Part of a small language model's weights.
Architecture: LayerNorm before each block, learned positions, biases, tied embeddings.
Training: a variant of SOAP for these matrices, 2782 steps.
Each number is 200 + 30 x the weight over its row's rms, rounded and kept within 0 to 999. Layers, rows and columns count from 0. The size before them is the row's rms in percent of the matrix's.

# layer 7 MLP down (transposed), 1024x256, rms 0.178, rows 682-736, columns 192-255
094,230,175,158,194,236,220,183,200,219,207,144,258,190,215,187,131,216,226,208,228,173,190,211,251,253,193,250,180,222,154,216,205,257,182,175,297,168,220,234,220,193,146,212,171,266,216,207,175,206,193,238,169,222,218,221,178,172,169,168,221,162,237,207,204
104,229,188,241,167,216,188,199,193,215,224,146,178,207,230,198,188,185,164,160,221,202,212,225,192,139,213,214,237,212,183,182,254,222,215,282,159,193,141,206,233,204,163,123,249,205,195,193,182,235,179,207,174,196,182,188,226,222,192,234,187,188,183,226,232
104,219,196,154,210,153,217,192,229,220,219,193,162,210,241,235,188,226,204,199,224,210,208,154,200,190,224,214,199,201,198,172,237,183,221,185,164,215,210,201,207,236,187,199,201,216,212,241,200,166,210,205,174,202,207,266,218,239,196,151,154,220,185,178,155
111,200,232,263,139,156,236,208,186,166,195,182,208,185,265,200,201,232,176,220,265,240,199,220,186,184,191,185,248,166,172,207,206,190,176,192,177,198,201,210,173,200,190,203,192,234,233,200,203,161,147,198,190,214,171,217,209,166,142,215,247,188,137,242,200
089,191,198,197,148,167,196,197,253,191,172,201,211,235,170,193,156,193,220,259,151,134,240,203,196,179,144,176,192,222,180,107,226,137,242,204,218,224,243,178,181,227,224,258,227,199,228,228,140,218,129,189,222,170,213,206,202,173,243,183,220,231,197,261,166
100,180,162,249,184,183,207,189,171,219,230,215,177,193,202,194,152,206,172,208,224,192,240,191,222,163,232,182,237,179,206,235,150,187,182,197,239,160,203,204,190,200,235,236,179,242,169,248,210,170,168,190,229,197,194,159,222,216,239,211,255,234,148,203,207
105,168,203,184,186,194,212,194,193,176,195,175,250,252,262,208,222,171,133,217,244,236,184,208,160,210,192,243,173,202,220,198,198,193,251,216,164,189,216,155,242,218,183,225,223,196,250,205,204,125,216,161,237,216,216,244,198,166,195,186,151,186,236,225,208
108,214,209,181,174,203,195,177,191,215,208,147,197,230,130,188,220,147,162,189,205,210,237,200,208,156,185,194,243,217,195,214,246,130,169,196,223,196,171,177,215,214,206,221,202,174,215,241,178,197,224,220,218,219,173,199,220,141,251,216,225,193,177,204,112
097,202,189,199,202,221,203,174,201,197,228,154,214,180,217,212,241,222,177,214,164,224,221,278,205,218,182,214,214,153,211,289,191,237,186,209,195,250,158,179,187,242,212,259,179,207,193,203,168,208,238,205,225,202,243,173,145,229,204,210,238,184,199,206,266
097,206,260,168,169,241,207,261,192,178,223,187,140,209,181,203,202,197,248,218,185,167,230,188,246,184,220,161,208,210,192,181,209,184,209,211,180,228,173,148,168,130,190,176,186,193,201,259,219,195,134,237,179,221,166,196,220,243,200,159,271,190,232,170,213
096,155,169,202,182,142,130,221,160,179,234,166,234,156,204,147,201,207,180,169,194,221,199,142,182,168,180,197,211,262,175,190,172,177,221,202,165,198,201,202,241,151,156,263,169,203,156,220,188,206,237,172,208,230,291,198,168,233,195,207,209,244,203,202,185
109,182,227,234,168,178,235,234,212,238,199,220,172,212,162,210,215,165,189,229,183,174,211,222,181,202,165,219,244,202,225,149,198,194,248,188,210,218,205,258,180,185,186,253,243,220,212,206,203,164,192,188,226,232,213,271,232,198,216,250,218,172,135,199,159
097,196,228,172,199,197,170,189,176,188,223,188,153,161,251,218,170,166,166,216,193,191,148,168,256,199,160,230,227,210,233,213,145,214,184,236,200,150,136,256,218,177,202,186,214,216,184,227,177,207,182,188,182,233,224,103,228,217,170,249,212,174,232,144,201
093,252,197,123,198,160,216,239,168,213,221,225,171,189,184,245,218,187,216,232,139,169,195,216,195,249,161,250,201,185,222,194,206,185,213,202,197,208,217,219,176,204,168,183,219,228,192,205,223,206,182,213,254,217,221,171,201,114,187,264,180,239,151,183,148
103,154,281,250,166,182,213,280,199,189,184,162,178,239,223,225,217,207,161,242,200,197,177,207,167,245,221,195,186,169,282,180,248,177,196,156,208,228,173,223,156,215,215,194,212,173,255,191,154,165,192,182,258,185,209,239,221,192,199,232,185,208,229,197,251
093,214,176,175,170,149,196,173,188,211,228,171,173,194,193,220,228,192,167,183,202,214,168,233,192,198,158,246,227,186,205,226,207,220,154,257,252,229,139,192,171,161,159,159,225,166,213,179,222,213,217,187,180,188,163,264,172,176,195,197,251,168,202,203,226
100,234,167,267,248,217,212,201,151,195,203,179,181,209,217,200,198,280,198,197,202,212,142,153,182,219,148,149,202,231,181,202,196,191,159,140,212,221,173,203,197,183,174,200,205,146,196,232,181,183,182,170,211,193,268,271,209,194,234,225,249,123,201,196,187
111,169,212,228,170,261,164,176,231,188,156,207,183,199,163,184,218,188,271,196,221,195,163,251,246,203,197,163,192,210,133,245,175,222,203,190,241,158,173,179,225,229,165,202,172,198,192,212,175,199,189,244,205,269,215,183,172,185,222,163,194,215,213,199,240
096,207,201,244,167,228,136,188,188,156,200,172,189,169,172,162,184,211,136,179,145,223,158,218,166,221,247,185,190,190,198,237,165,197,175,241,205,200,241,223,219,252,119,219,181,219,129,242,192,182,250,200,248,195,207,181,183,255,169,170,185,192,217,160,239
096,185,240,226,223,182,210,162,147,206,172,184,207,185,219,205,213,180,157,206,211,210,216,204,219,183,164,169,221,174,156,181,209,169,202,181,190,230,218,217,207,197,215,207,188,249,219,207,203,177,189,225,200,209,193,223,208,191,158,175,174,188,266,205,217
103,183,169,220,221,199,220,211,169,252,235,204,178,124,199,269,178,221,177,201,184,199,158,175,235,181,175,169,184,219,187,166,190,234,202,182,222,156,214,159,192,112,255,246,202,209,230,203,199,229,209,211,173,205,232,264,211,218,205,203,180,246,199,207,191
094,149,176,246,178,179,143,191,243,209,206,151,176,229,141,220,227,242,244,218,251,173,143,188,239,236,193,162,146,154,217,241,232,181,164,233,225,177,229,252,202,260,163,194,218,180,216,205,227,165,174,195,185,144,189,185,251,223,219,200,219,211,168,224,199
118,216,162,161,211,160,163,157,252,170,200,193,205,171,190,212,133,155,238,177,212,204,248,177,253,198,164,206,145,231,223,206,237,180,223,240,258,190,220,205,182,223,221,205,183,235,170,281,210,179,169,173,172,189,159,223,190,182,166,220,244,192,252,212,202
102,212,228,185,207,166,201,224,199,170,194,169,177,180,158,165,175,239,198,219,240,187,242,242,194,211,170,221,188,197,230,264,224,185,212,245,148,226,198,202,143,221,211,219,282,215,163,145,195,188,207,196,188,201,184,204,224,203,146,196,219,128,217,220,178
088,201,195,163,235,177,146,196,219,193,175,141,260,215,186,200,152,196,214,209,184,165,210,222,226,186,197,145,158,255,227,154,196,146,232,208,182,212,200,236,194,211,162,223,183,225,140,184,195,201,195,198,171,207,205,206,129,177,254,251,170,236,177,190,144
098,190,207,210,192,183,201,225,133,240,189,222,163,223,164,248,209,145,209,196,205,251,247,237,212,218,187,166,241,147,149,178,201,220,244,203,211,194,174,192,219,234,218,184,214,173,212,179,169,164,159,256,208,166,219,195,220,165,170,244,182,240,164,167,210
125,167,192,191,176,157,158,202,230,197,131,276,225,180,177,258,242,190,200,223,192,195,208,232,217,256,187,193,158,230,240,198,169,211,224,175,227,170,216,238,179,207,243,234,171,190,203,205,293,207,206,181,190,216,227,147,168,183,180,158,205,230,209,195,249
089,203,193,153,174,221,217,186,161,148,175,173,190,234,210,190,159,222,201,166,194,200,186,260,171,206,171,216,179,147,230,166,190,251,160,211,171,236,180,203,187,233,194,195,166,169,203,180,244,242,186,193,195,222,175,200,214,177,197,144,217,241,224,168,238
102,170,193,203,168,192,180,234,185,212,210,197,216,242,207,224,193,167,203,199,255,226,172,131,211,234,195,235,178,172,158,178,123,170,191,170,221,185,236,219,162,197,254,154,241,171,243,183,245,168,198,192,268,208,174,197,231,229,231,203,153,199,211,200,209
104,209,249,189,227,218,178,238,222,165,224,143,252,204,194,234,177,177,145,181,235,156,217,234,186,258,199,212,195,214,231,189,216,176,216,182,187,214,180,208,220,226,191,221,225,176,212,183,237,233,192,178,245,182,168,259,207,243,161,260,212,216,245,203,211
105,207,208,220,223,242,218,195,260,171,218,164,211,224,163,186,239,159,235,243,218,208,197,187,169,218,211,209,214,192,240,232,178,186,215,191,278,192,186,219,154,230,246,198,168,163,153,182,192,208,145,197,165,235,149,234,181,250,242,213,188,151,235,205,224
099,179,152,217,200,180,201,193,187,205,242,262,138,144,203,183,231,229,166,198,230,139,184,211,225,194,190,136,200,167,185,179,231,182,150,226,211,228,258,201,221,182,199,213,202,159,165,218,198,136,206,208,228,161,209,186,216,257,141,231,255,246,200,188,187
101,187,219,247,188,251,207,223,143,235,243,201,194,128,187,215,220,206,263,236,244,222,226,195,231,170,218,191,242,231,238,168,141,199,198,171,205,192,221,188,175,181,240,224,177,218,155,255,216,176,203,236,221,199,197,189,250,197,234,223,202,141,211,172,218
096,211,156,123,212,177,223,230,238,197,209,237,204,270,181,196,198,194,194,192,204,229,234,224,206,177,190,208,151,155,263,195,233,152,250,181,199,250,157,253,179,194,182,210,225,247,160,201,200,179,213,203,236,160,208,186,152,168,220,211,225,224,135,254,190
115,205,264,172,184,214,168,223,226,155,204,184,139,258,192,157,192,211,220,179,230,139,191,236,203,190,248,202,164,216,179,196,167,222,184,189,219,233,176,181,183,223,161,249,224,210,188,189,217,209,138,185,198,222,204,226,239,234,142,183,199,196,193,158,176
100,149,226,193,256,224,155,215,196,148,166,163,169,174,182,202,163,195,165,192,166,232,197,234,203,238,184,201,197,195,156,181,138,165,249,199,177,140,189,181,211,223,200,175,188,206,163,164,254,207,194,177,171,175,218,178,220,180,213,155,180,170,187,217,201
104,179,162,244,215,179,235,226,195,193,203,218,158,172,171,169,185,222,219,248,167,195,195,188,167,193,210,239,207,169,214,159,196,179,220,174,175,206,251,167,170,213,166,180,151,123,148,209,188,178,201,209,211,170,151,216,222,211,241,234,213,142,213,131,154
101,161,192,138,171,182,201,236,242,205,205,223,172,176,155,200,211,173,234,190,251,189,250,257,153,232,222,235,216,188,205,195,187,217,230,174,219,213,204,213,192,178,259,231,191,232,198,225,217,224,234,225,208,226,171,228,172,191,236,194,177,267,202,224,193
110,235,184,130,218,141,226,220,185,276,232,231,183,195,210,198,214,168,240,202,217,228,199,174,172,207,235,215,214,178,191,245,200,174,241,178,181,247,194,140,230,215,171,260,190,202,181,214,149,182,243,224,145,199,224,166,189,206,247,169,175,188,241,194,280
099,172,162,176,174,201,223,144,159,225,165,197,208,165,193,178,222,228,188,118,182,226,196,228,213,242,217,223,219,199,139,232,209,194,218,258,198,223,189,163,181,191,207,188,254,228,211,251,216,227,218,178,235,163,222,259,216,213,143,253,195,196,171,232,218
110,216,283,210,185,245,178,151,202,194,219,202,150,240,184,181,220,204,246,216,192,190,221,181,168,232,228,174,173,224,194,153,224,244,199,220,194,254,241,193,239,177,165,159,234,151,221,202,195,176,206,188,230,208,189,213,166,160,240,218,239,245,231,245,184
090,194,227,162,227,240,220,163,186,239,182,206,247,203,171,228,203,171,178,176,207,199,225,221,184,192,146,196,153,184,202,223,231,211,184,185,168,206,180,218,244,224,200,212,153,273,204,225,190,232,198,246,187,239,210,218,172,193,253,193,159,176,143,184,197
108,176,194,239,204,145,171,198,198,217,212,200,218,123,169,152,250,167,151,216,242,153,206,188,235,206,207,167,206,205,151,216,207,219,218,178,212,149,206,229,192,204,223,225,225,193,205,199,146,170,225,210,246,173,221,257,168,232,229,186,274,227,161,185,222
094,157,185,180,249,206,234,219,155,207,183,201,197,194,197,219,185,129,212,267,217,210,199,198,220,205,260,218,168,194,177,245,246,175,197,158,179,204,187,179,207,198,221,211,262,195,202,185,140,177,186,176,194,168,172,175,195,196,198,231,190,222,194,180,207
101,221,192,235,255,219,198,241,178,216,192,159,245,226,196,235,267,211,186,160,185,210,184,197,197,208,201,181,248,232,177,183,232,189,202,177,160,179,178,188,171,186,214,176,205,228,163,180,215,183,208,170,199,200,220,252,191,230,234,199,152,165,254,269,157
102,245,245,178,241,195,168,222,181,192,233,217,187,175,164,199,152,233,177,214,280,203,153,180,163,203,216,197,238,141,237,168,174,244,263,167,240,190,220,233,216,185,253,205,211,217,186,199,219,209,204,243,183,180,233,232,198,213,190,207,183,201,286,194,167
101,244,247,179,195,175,214,244,211,178,171,209,217,205,149,126,215,135,175,201,189,165,227,191,162,225,195,206,205,217,212,232,180,169,215,143,185,244,194,175,226,217,257,209,216,227,211,189,182,145,202,209,132,236,186,232,161,210,192,180,223,270,132,208,193
102,240,169,180,203,193,142,224,193,245,163,264,197,174,225,203,173,200,237,228,207,193,181,207,198,143,220,199,205,177,190,243,149,151,199,278,226,206,200,203,213,171,187,187,199,144,248,216,182,183,216,205,208,171,246,208,231,276,157,164,250,211,226,206,233
113,154,258,204,170,171,159,163,223,233,184,243,143,229,181,221,218,222,162,158,240,192,259,175,215,227,224,236,150,208,220,168,229,202,184,175,177,229,147,232,184,153,176,210,198,205,249,174,195,205,215,188,217,193,159,186,175,164,187,197,201,282,166,200,158
103,189,231,200,138,171,167,210,237,231,142,195,209,214,161,239,213,222,186,199,212,200,189,185,131,226,194,169,142,197,252,199,160,132,228,193,165,208,189,198,210,186,205,177,235,226,231,210,217,213,223,211,195,232,161,181,198,188,244,166,200,218,251,203,265
111,251,225,166,129,208,256,200,189,217,227,186,217,208,234,206,216,191,188,187,169,176,228,181,257,210,249,224,235,188,215,180,212,182,243,178,233,216,207,192,183,216,216,170,218,190,201,229,192,176,185,174,165,197,186,209,196,235,146,255,217,223,242,202,200
098,139,209,205,219,203,242,172,176,151,203,202,173,192,221,186,179,233,208,166,167,192,172,225,173,204,188,137,187,185,166,138,201,202,140,217,201,179,185,188,205,173,145,152,166,228,154,205,194,231,216,136,202,243,149,221,190,213,201,254,235,192,212,223,217
105,216,215,228,203,222,164,236,208,149,174,211,236,136,204,299,182,231,202,224,169,236,209,227,176,215,204,143,165,231,211,196,285,164,156,176,199,166,171,196,231,177,190,199,182,210,159,220,214,199,229,221,244,181,229,208,234,198,247,193,198,151,215,229,207
101,171,201,168,227,208,249,262,197,224,186,159,212,167,222,212,223,150,224,229,209,199,193,237,173,246,217,168,188,193,197,228,248,204,199,185,205,249,217,220,201,172,181,255,197,206,257,205,212,197,173,226,226,187,217,215,215,201,169,191,226,176,219,210,208
091,219,175,166,211,237,152,212,167,189,176,194,245,178,159,162,148,206,192,169,216,241,217,207,222,196,170,180,210,239,206,159,164,232,154,157,220,173,175,146,247,189,109,216,157,225,211,221,179,263,190,212,203,200,177,173,235,170,209,187,149,204,179,180,277
# layer 7 MLP up, 1024x256, rms 0.189, rows 683-736, columns 192-255
104,216,240,251,189,210,250,211,199,140,158,161,169,191,192,170,169,214,198,228,138,229,244,212,170,192,190,161,205,158,172,130,232,211,192,201,166,187,201,179,220,181,241,229,205,222,213,216,199,229,168,227,154,213,254,216,191,209,223,141,208,223,283,198,181
099,225,194,188,184,189,179,232,189,202,173,169,206,198,206,188,133,209,222,229,185,206,183,143,171,176,253,203,220,255,238,260,227,219,240,169,220,161,150,177,148,254,163,226,205,227,162,218,225,193,219,184,223,245,209,197,220,193,247,233,221,214,181,170,157
098,210,228,214,201,146,200,242,190,221,213,205,223,250,184,204,226,184,105,229,245,179,214,188,190,223,194,197,188,258,182,210,209,235,184,145,259,163,203,179,193,196,226,263,172,182,209,161,251,234,194,183,205,198,223,225,227,214,195,248,216,206,209,161,194
090,190,163,164,206,232,195,235,200,152,238,163,188,238,194,224,186,274,164,208,233,184,172,191,218,210,201,255,188,166,209,280,192,235,171,247,171,228,188,179,166,194,182,151,185,184,147,191,217,206,179,171,174,159,160,199,160,172,183,291,251,140,195,190,232
094,165,152,206,232,157,230,204,201,183,202,181,240,178,206,165,168,228,219,223,232,177,172,232,196,236,225,208,274,195,190,171,216,176,196,187,211,162,211,159,239,190,207,187,143,189,219,209,256,251,234,176,201,182,200,183,181,234,214,194,153,209,225,163,187
091,100,203,157,218,221,253,172,228,202,207,234,159,185,152,159,161,226,212,190,221,201,173,225,209,238,155,168,218,206,171,204,180,162,161,231,242,228,203,195,178,184,205,200,182,215,203,190,186,180,176,206,201,202,153,201,135,218,218,159,193,218,231,187,213
099,254,188,224,222,156,222,236,254,174,215,203,141,190,152,248,136,196,168,289,215,201,246,200,224,214,196,184,185,237,193,210,200,226,246,159,171,215,224,176,173,215,197,198,243,208,214,190,239,217,150,189,138,238,238,257,160,224,193,174,211,199,238,222,165
094,176,162,179,258,204,238,192,212,164,190,172,195,221,200,209,211,128,191,173,277,186,230,186,180,261,161,253,159,254,199,172,181,217,211,191,193,174,252,172,186,152,265,221,169,212,214,299,244,214,181,198,207,209,243,156,160,211,210,267,207,206,198,206,163
101,164,223,272,203,227,167,179,124,185,168,172,257,199,233,207,205,178,166,197,121,196,198,206,141,176,205,173,193,207,184,218,201,204,189,160,197,217,242,192,256,205,174,236,187,204,184,238,171,241,224,166,172,176,224,253,221,124,213,201,141,179,183,253,216
103,224,240,242,210,206,238,160,229,204,140,235,170,239,167,200,144,208,178,140,179,188,167,229,182,226,190,195,194,139,171,231,237,207,184,177,237,249,173,178,227,219,188,243,202,228,184,197,231,161,232,242,265,179,225,230,249,244,202,205,216,215,216,176,197
104,170,155,293,201,165,215,101,205,182,210,215,223,174,188,239,219,188,189,242,149,210,227,207,283,221,276,189,199,245,184,187,190,135,270,186,191,231,202,203,188,189,199,176,223,238,162,237,191,182,106,231,206,223,212,255,199,143,196,188,208,185,186,252,120
095,261,217,200,191,201,247,215,221,217,198,167,186,279,204,189,252,247,190,220,176,181,282,194,176,179,208,205,231,196,180,184,184,199,236,234,220,186,161,170,132,211,142,253,201,276,225,214,198,192,241,244,238,183,165,165,151,203,233,180,177,205,181,189,156
102,169,167,157,220,186,226,291,238,172,217,163,228,184,170,186,188,200,234,228,226,193,192,219,200,242,209,210,221,243,189,179,253,257,211,201,197,158,211,239,240,212,165,181,178,212,193,173,218,167,233,234,225,174,230,159,206,188,204,228,195,174,244,221,129
102,220,158,205,182,229,210,183,223,216,224,248,170,203,262,196,197,200,198,134,186,205,164,172,212,184,247,196,234,177,148,246,195,195,215,223,166,181,209,162,246,171,206,166,192,217,164,218,210,222,189,142,243,166,166,148,232,227,202,220,214,248,193,214,158
100,159,234,237,219,266,214,227,207,191,216,224,219,189,184,190,185,182,217,187,189,180,211,123,195,147,226,225,228,146,232,167,198,210,242,146,127,232,270,246,201,169,179,226,196,237,152,188,187,169,194,226,221,183,181,182,140,188,191,226,147,203,180,239,206
105,221,165,135,194,175,254,166,227,238,179,213,215,224,121,173,164,241,220,192,200,201,228,188,207,216,175,176,187,191,215,143,221,218,241,169,213,227,144,213,165,180,188,244,227,185,172,222,249,160,177,174,290,203,221,211,183,201,274,185,230,216,189,150,168
099,214,141,223,217,166,222,242,262,167,236,222,220,190,162,225,149,204,195,195,214,217,170,215,230,229,239,181,208,216,173,219,222,160,190,179,228,169,198,190,203,234,168,163,213,226,145,147,184,215,233,217,238,206,205,164,202,207,185,222,203,209,161,168,163
100,207,182,187,197,203,187,257,216,218,181,207,189,172,189,152,192,190,225,165,186,163,208,182,235,158,170,200,196,248,192,187,200,196,192,204,198,178,192,231,176,153,205,229,225,172,208,185,245,278,193,158,231,162,193,239,233,237,168,216,157,159,206,175,187
094,212,174,207,161,186,239,197,229,229,200,203,172,208,226,236,226,204,169,244,182,156,159,180,234,200,185,238,250,219,213,211,221,179,242,215,199,170,209,202,166,186,168,197,204,180,200,210,201,159,237,217,227,145,171,231,176,207,173,263,110,182,223,184,233
098,206,130,202,183,201,227,199,201,156,169,241,152,189,152,178,215,227,265,228,207,177,210,224,224,168,219,165,191,236,200,226,219,188,215,202,191,211,194,201,206,212,189,168,269,192,200,248,260,208,191,210,178,148,170,180,195,248,170,188,179,246,202,172,267
098,207,200,151,168,202,178,195,226,199,221,195,188,196,202,253,204,205,190,144,195,231,195,190,189,320,149,197,172,215,187,227,211,207,215,168,200,247,172,192,161,201,223,283,162,232,159,285,168,215,269,155,176,144,164,199,195,204,220,203,172,268,187,206,188
112,208,184,200,240,253,222,221,206,174,271,157,218,185,189,228,195,252,183,232,243,236,204,141,188,242,185,189,191,180,182,213,170,209,214,211,188,165,230,226,194,209,134,245,182,210,207,206,203,195,235,190,215,205,108,222,272,174,199,232,161,261,208,181,241
106,253,212,213,245,187,251,143,233,203,192,257,206,186,221,243,280,231,175,219,166,279,167,200,211,177,204,176,244,232,190,195,246,207,203,176,205,184,220,211,178,175,181,211,191,180,217,197,165,231,230,191,135,182,188,238,228,144,186,201,176,261,197,183,251
100,190,254,224,183,166,209,210,120,218,236,190,136,215,275,208,206,175,214,154,174,245,210,164,223,215,190,201,226,236,232,243,203,97,186,141,193,166,230,175,232,213,202,212,221,205,185,214,178,196,194,154,201,239,219,171,217,188,214,156,177,249,194,215,189
101,147,148,253,205,193,217,185,169,189,226,233,223,206,211,202,201,234,164,208,142,220,203,165,195,230,275,168,204,204,195,245,245,149,234,139,227,151,243,172,224,211,166,253,164,197,142,198,212,203,169,186,243,190,251,177,229,236,223,145,198,188,231,234,196
115,200,202,184,185,185,175,226,215,180,214,255,263,160,175,223,210,210,204,206,165,209,200,215,270,176,164,260,205,182,200,141,226,159,197,271,159,212,207,153,184,204,221,210,204,177,229,177,212,198,207,195,215,190,200,212,229,157,239,194,171,178,255,182,264
099,211,170,200,117,143,221,190,204,179,205,183,212,213,215,208,243,172,212,198,205,171,199,158,248,181,202,199,217,173,184,207,169,157,247,153,202,190,201,261,255,174,205,236,177,211,206,258,199,195,197,198,202,179,191,169,171,202,220,180,203,205,188,204,136
107,178,158,221,176,233,200,182,219,220,158,183,250,168,164,175,166,177,195,156,177,208,182,169,162,233,214,213,233,146,171,190,238,229,188,183,281,191,179,265,166,189,206,243,162,201,148,263,164,173,190,209,231,201,237,201,155,201,222,165,196,204,182,158,212
108,174,203,155,159,139,199,224,215,204,136,205,227,230,203,206,186,204,229,202,163,200,216,204,241,171,195,236,181,208,206,213,157,238,197,243,236,151,221,173,197,158,192,228,162,193,161,258,207,165,218,214,222,160,180,233,181,143,221,202,162,157,213,174,257
102,164,190,145,194,173,230,226,243,163,180,221,238,229,148,226,217,213,185,224,234,210,278,220,256,179,232,167,168,182,212,198,195,193,254,208,181,211,220,221,157,168,229,190,161,226,207,199,188,228,195,207,219,205,209,245,165,177,246,197,258,233,221,214,202
101,196,243,202,209,202,197,162,160,215,176,138,221,213,180,273,196,234,179,217,205,156,209,180,150,228,171,172,133,197,170,208,222,188,205,194,252,165,193,202,213,154,223,176,198,208,207,200,200,240,169,187,168,222,208,247,161,138,266,243,205,219,213,192,228
100,219,221,190,266,210,251,213,234,165,182,170,213,241,166,183,200,176,200,199,219,155,148,209,206,251,217,209,191,226,274,224,185,239,213,211,194,188,166,144,143,230,219,169,246,198,210,222,237,225,222,160,131,199,210,256,152,231,185,192,188,268,218,213,186
099,225,222,212,193,212,154,251,183,145,210,230,186,186,218,226,173,228,202,163,218,199,138,189,177,232,189,212,196,240,167,202,239,275,178,245,192,175,240,166,238,150,239,233,215,184,237,227,236,197,223,230,187,203,203,222,211,198,194,212,237,188,255,216,198
102,168,223,185,196,258,236,197,217,246,220,150,201,205,206,164,157,227,240,191,220,231,216,172,172,177,146,182,177,184,204,168,214,254,197,198,252,205,205,237,181,229,258,236,178,210,212,206,166,223,180,216,198,197,183,180,207,191,181,209,209,178,189,222,231
100,194,129,164,178,196,222,250,222,187,213,182,195,211,220,195,244,241,206,238,208,215,232,186,191,192,239,206,213,235,245,256,183,177,197,229,179,172,190,241,206,227,232,232,182,197,200,197,266,196,191,201,142,171,183,189,168,221,193,212,220,178,157,164,190
106,180,201,166,178,226,205,235,207,190,231,169,217,211,240,219,147,126,228,197,196,209,153,220,171,221,219,176,198,192,209,237,200,209,196,196,228,209,186,164,254,205,239,202,239,205,258,231,212,228,240,155,159,239,223,193,181,176,201,196,207,198,201,191,220
111,203,210,181,219,177,169,246,193,180,213,182,208,253,245,265,201,229,173,192,203,205,234,152,180,210,167,191,184,230,173,202,187,207,211,187,255,201,191,184,203,135,179,202,206,195,204,208,226,211,156,154,205,182,217,196,214,179,219,239,233,199,248,199,158
099,208,237,218,177,251,254,237,278,183,203,156,185,202,182,242,243,219,195,224,223,199,200,153,212,201,178,162,146,226,243,218,223,157,184,188,221,172,184,222,243,135,223,229,189,202,181,187,201,198,221,162,206,177,135,213,218,191,223,210,189,149,153,183,158
101,152,190,158,184,188,208,232,203,213,214,229,232,229,182,162,154,191,179,240,227,214,173,196,133,213,241,170,216,155,237,159,187,186,179,215,243,259,242,186,180,208,194,248,148,185,188,195,159,137,170,188,158,166,237,210,181,163,186,191,194,165,227,190,242
097,212,151,196,183,184,217,205,234,225,208,200,222,182,228,196,169,210,221,178,205,172,182,178,178,213,179,266,214,200,224,207,187,132,152,195,220,211,120,183,189,209,222,199,211,209,176,129,198,245,197,217,196,194,181,177,205,232,216,195,209,155,206,172,189
092,230,166,180,182,198,174,224,178,147,180,205,228,214,227,217,163,188,215,196,215,154,157,219,263,259,220,184,206,255,239,198,194,175,204,202,188,216,161,206,177,204,233,166,171,245,230,217,232,219,168,257,142,208,263,204,225,231,170,212,199,148,180,240,208
097,205,187,185,184,235,226,245,223,230,166,197,166,196,166,169,218,239,241,229,201,178,217,213,203,118,208,216,166,183,225,167,180,207,197,215,190,164,207,171,169,174,109,189,199,235,197,208,190,207,165,213,166,247,170,183,163,212,229,218,190,172,210,177,247
096,193,171,232,152,184,168,172,219,154,188,239,154,214,159,186,201,219,170,200,162,202,221,172,178,211,260,191,191,171,246,173,197,172,232,222,198,192,197,192,192,170,108,185,171,177,187,244,256,224,214,212,221,159,212,236,206,201,209,196,199,170,175,177,169
098,145,225,187,160,191,139,229,225,239,244,211,206,207,204,206,236,177,234,219,195,158,181,249,211,163,181,166,146,181,171,211,201,196,196,234,183,167,187,197,256,174,209,200,216,184,227,175,216,216,224,179,176,232,258,236,180,198,208,192,188,177,164,161,196
103,211,185,159,245,216,148,157,283,210,199,245,234,245,190,200,259,186,172,188,175,157,170,235,160,213,206,249,228,192,158,195,195,216,178,185,208,188,240,162,174,244,210,185,231,197,232,194,149,183,219,223,170,196,168,182,200,159,189,188,233,194,146,181,196
093,231,196,195,188,131,191,177,186,218,218,151,219,231,182,199,167,203,162,206,174,201,149,184,172,165,203,206,128,252,202,232,198,154,186,236,232,213,192,232,149,209,233,185,204,222,172,198,213,244,228,227,235,198,237,177,153,162,234,248,268,131,193,185,150
096,227,229,208,203,174,251,197,253,238,215,232,278,221,185,190,238,223,237,164,215,220,182,183,156,164,199,211,237,203,194,232,179,198,207,190,183,189,204,210,223,242,216,233,221,170,217,248,187,171,213,207,178,169,221,143,214,223,214,169,176,261,162,159,241
107,201,149,199,217,179,191,251,224,248,200,206,214,184,234,215,207,196,235,243,225,248,227,214,283,170,228,191,220,173,216,214,169,233,146,193,280,198,215,240,236,134,214,205,183,233,132,203,204,229,195,239,219,176,203,143,219,163,208,242,186,178,190,202,254
114,175,202,188,191,177,163,238,204,209,250,199,193,248,153,210,190,244,226,213,196,237,144,184,181,202,187,203,205,146,190,210,238,235,182,188,214,180,259,197,199,199,170,173,223,187,183,239,251,209,211,127,168,174,213,177,176,172,220,152,178,222,172,229,171
098,208,176,204,232,170,152,224,203,178,176,252,223,150,183,236,239,161,211,211,148,210,167,240,191,174,150,206,170,163,214,199,168,222,230,199,199,214,209,197,200,223,214,233,225,186,246,215,214,198,183,211,257,221,194,250,192,208,185,224,256,186,179,221,202
099,223,181,215,192,189,279,163,165,202,189,148,184,184,203,198,225,244,214,193,212,246,253,185,224,223,172,197,262,210,233,228,176,223,223,213,160,199,228,184,194,210,196,181,218,148,201,216,127,180,187,188,204,165,199,215,175,205,204,202,195,210,207,180,212
102,199,196,153,240,236,181,203,182,184,193,228,209,170,197,164,203,208,201,230,244,152,179,214,185,176,216,134,209,208,154,219,202,209,210,184,278,211,203,197,251,207,153,233,222,233,156,199,244,181,181,200,159,198,153,199,228,198,198,175,238,245,172,205,194
106,228,276,228,156,224,199,174,197,229,232,142,213,226,215,210,188,173,224,188,250,184,176,148,248,218,189,218,222,176,190,268,184,153,204,153,246,237,224,155,229,187,181,218,236,234,172,210,179,214,201,174,223,198,235,212,190,193,190,232,150,189,172,184,187
096,192,163,196,209,156,208,155,205,165,195,230,223,160,202,232,191,222,156,203,242,155,225,266,184,165,132,173,269,193,181,207,250,230,223,224,222,192,190,211,183,196,199,181,210,154,282,201,225,152,167,199,197,193,224,184,181,219,203,207,157,223,213,148,158